Each number is 128 + 24 x the weight over its row's rms, rounded and kept within 0 to 255. Layers, rows and columns count from 0. The size above them is the row's rms in percent of the matrix's.

# layer 6 attention query, 320x320, rms 0.0857, rows 14-16,78-80,142-144,206-207,269-271, columns 160-239
size [ 88  88  95 130  88 133 101  90  93  95 102  84  87  88]
[[149 110 116 124 114 132 117 109 155 145 110 118 111  91  89  98 105 135 152 148 110 139 117 134 140 103  92 155 130 124 111 147 119  90 115 142 159 141 139 141 136 136 153 110 151 149 115 115 165 139 156 206  79 127 132 143 155 137 159 171  99 116  91 169 108 110  92 179 144 144 130 109 122 131 152 112 138 121 140 145]
 [ 67 129 156 138 119 131 164 118 148 173 104 152 147 136 128 139  92 132 178  89 140 126 103 101 119 161 130 139 107 143 133  71  85 123 127 108 149  98 110 152 123 174 165 150 122 156 126 128 143 137 143  98 142  76 181 178 110 123 125 181 111 142 136 112 112  84 120 173 147 148 153 107 150 137  80 154 193 107 111 137]
 [171 164 141 152 120 104 149 152 127  88  89 152 176 115 130  93 110 119 102 147 144 180  95 114 131 111  89 115 147 118 161 126 102 114 142 105 111 124 137 165 135 121 143 114 138 110 166 146  83 132 104 148 158 111 116 136 150 103  93 134 119 131 106 140 159 166 124 126 130 151 153 119 168 131 136 152 135 132 149 121]
 [116  99 172 158 142 138 143 161 116 123  91 123 135 164 113 117 124 148 103 114 145 145 142 102 131 156 130 128 164 147 128 126 173 108 142 142 184 106 130 150  99 132 105 132 140 104  96  81 166 108 108 128 125 139  97 167 105 150  76 153 126 111 109 129 112 122 120 143 134 129 127 103 114 146  95 125 122 117 141 191]
 [143 162 196 119  93 115 148 142 146 131 151 119 114 146 150  85 128 161 147 123 149 133 126  89 158 116 142 138 139 128 133 123 108 104 130 116 141 137 114 121 126 107  98 185  98 158  95 130  99 146 152 140 112 142 158 141 138 138 124 183 153 156 116 138 147 119  93 134 159 121 137 146 120 164  90 157 114 113  99 162]
 [157 149 111 134  90 132  98 111 118 125 118 142 128 111 147 139 124 126 118 153 112 162 122 146 137 126 114 115  73 113 126 134 100 181 120 103  96 125 131 124 153 124 133 108 157 137 145 149  86 157 118 113 131 109 112 110 143  87 161 123 125 122 130 123 150 140 151 121  65 129 121  90 158 127 157 137 124 158 138  73]
 [153 134 127  44 118 133  98 153 115 180 111 140 118 129 139 103 131  77 111 163 113 115 122 147 132 156 126 153  87 126 102 128 193 120 117 155 124 109 108 160 110 135 155 127  98 123 123 140 138 123 144 147 120 135 127 123 134  99 156  96 163  77  86 138 162  76 126 133 120 159 101 142 131 137 160 169 127 110 129 113]
 [129 140 181 178 114 127 154 102 166 143  93 136 134  98 146 141 168 142 107 108 132 122 128 142 130 168 121  95 122  96 154 170 108 113 149 132 156 150 155 148 141 137  96 116  78 134  94 106 119 127 129 131 102 105  94 181 162 149 104 120 116 129 185 141 121 128  82 143 131 114 168  76 121 124  57 130 112 119 131 117]
 [151 122 159  97  98 130 100 133 125 166 120 150 156 118 134 115 138 121 108 152 145 143  78 137 149 113 142 127 114 132 175 161 123 125 130 121  96 133 121 118  89  88  76 136 134 127 145 137 148 162 110 178 140 152  91 124 155 101 114 126 134 126 161 131 136 171 136 141 119 127 139 117 114 130 150 114 101 165 121 161]
 [146 144  86 141  92 133 155 110 115 121 108  88 136 129 144 149 106 133 120 151  92 168 100 136 124 152 115 137 138 122 144 122 133 149 100  78 102 130 138 144 119 148 128 170 159 122 131 112  99 142 124 157 114  51 102 111 159 112 105  90 129 136 100 144 130  95 125 104 146 168 140 127 158 124 120 152 153 162 142 131]
 [ 77  90 165 138 146 155 141 138 122 153 108 130 136 145  98 107 140 158 130 103 144 131 143 114 151 105 150 140  92 143  85 145 124 132 143 122 142 129 119 135 122 145  74  99  92 133  87  94 149 128  73 110 104 112 132 136 120 125  80 183  86  90 170 108  84 130 112 166 133 115 124  92 104 108 111 157 148 121 139 138]
 [127 117  99  82 116 143 117 137 111 116 110 118 118 157  88 177 171 133  90 131  86  89 126 135 160 131 162 125 136 142 112 132 140 161 120 115 160 132 127 104 131 156  92 120 132 114 114 132 167 149 166 110 167 141 106 121 123 136 164  87 143 130 102 113 139 195 133 133 132 151 107 122 124 140 126 131 140 160  95 123]
 [131 144 148 127 117 146 142 143 126 120 121 102 150 144 117 180 114 147 114 168 142 161 116 138 149 109 163 143 144 149 129 161  94 124 125 120 130  99 134 134 107 127 145 138 185 109 141 104 125 144 144 186 127  94 108 144 166 115  98 130 130 128 128 135  85 124  90 139 137 127 140 132 129 122 102 149 107 118 128 135]
 [123  98 136 160 141 127 126 139  95 144 149 139 141 147 142 111  97 137 125 113 172 117 109  92 107 116 116  77 154 132 132 135  74 120 117 132 119 160 117 127 149 141 170 138 116 134 109 113 130  90  92 127 105  83 132 142 126 150 101 152  69  93 152 136 122 142 102 137 133 113 164  98 115 139 114 124 173 105 130  62]]
# layer 6 attention key, 64x320, rms 0.079, rows 13-15, columns 160-239
size [ 94  93 101]
[[ 87 159 128 105 163 132  95 127 125 145 125 150 115 108 177 121 138 164 124 103  81 155 122 117 136 116 108  90 112 131 183 115  97 123 103 134 150 125 101 102 172 144 169 146 170 112 160 123 157 141 122 153 150 107 123 145 113 145 144 154 160 121 159 142 123 125 129 131  73 146 117 158 180 136 150 116 167 126 171 142]
 [165 134  95 102 118 130 160 140 117 116 106  98 128 125 113 119 111  92 130 151  83 144 166 109 112 119  94 141 131 127 101 139 131 133  79 131  81 146  73  97 131  85 113 139 119 136  77 186  97 168 147 138 134 148 144 108  97  99 175 115 129 157 102 166 138 108 116 136 180 126 139 140 113 134 148 126 151 124 112 136]
 [124 107 146 152 155 130 135 150 112 100 127 101 144 166 140  86 124 149 136 103 159 121 124 118 119 111 118 129 147 139 104 112 126 126 132 121 149 142 159 152 156 127 115 149 114  49  87  90 136 116 151 146 126 110  95 168 141 195  87 142 107 107 154  91 115 131  84 141 146 158  99 142 153 147 108 129 142 125 143 148]]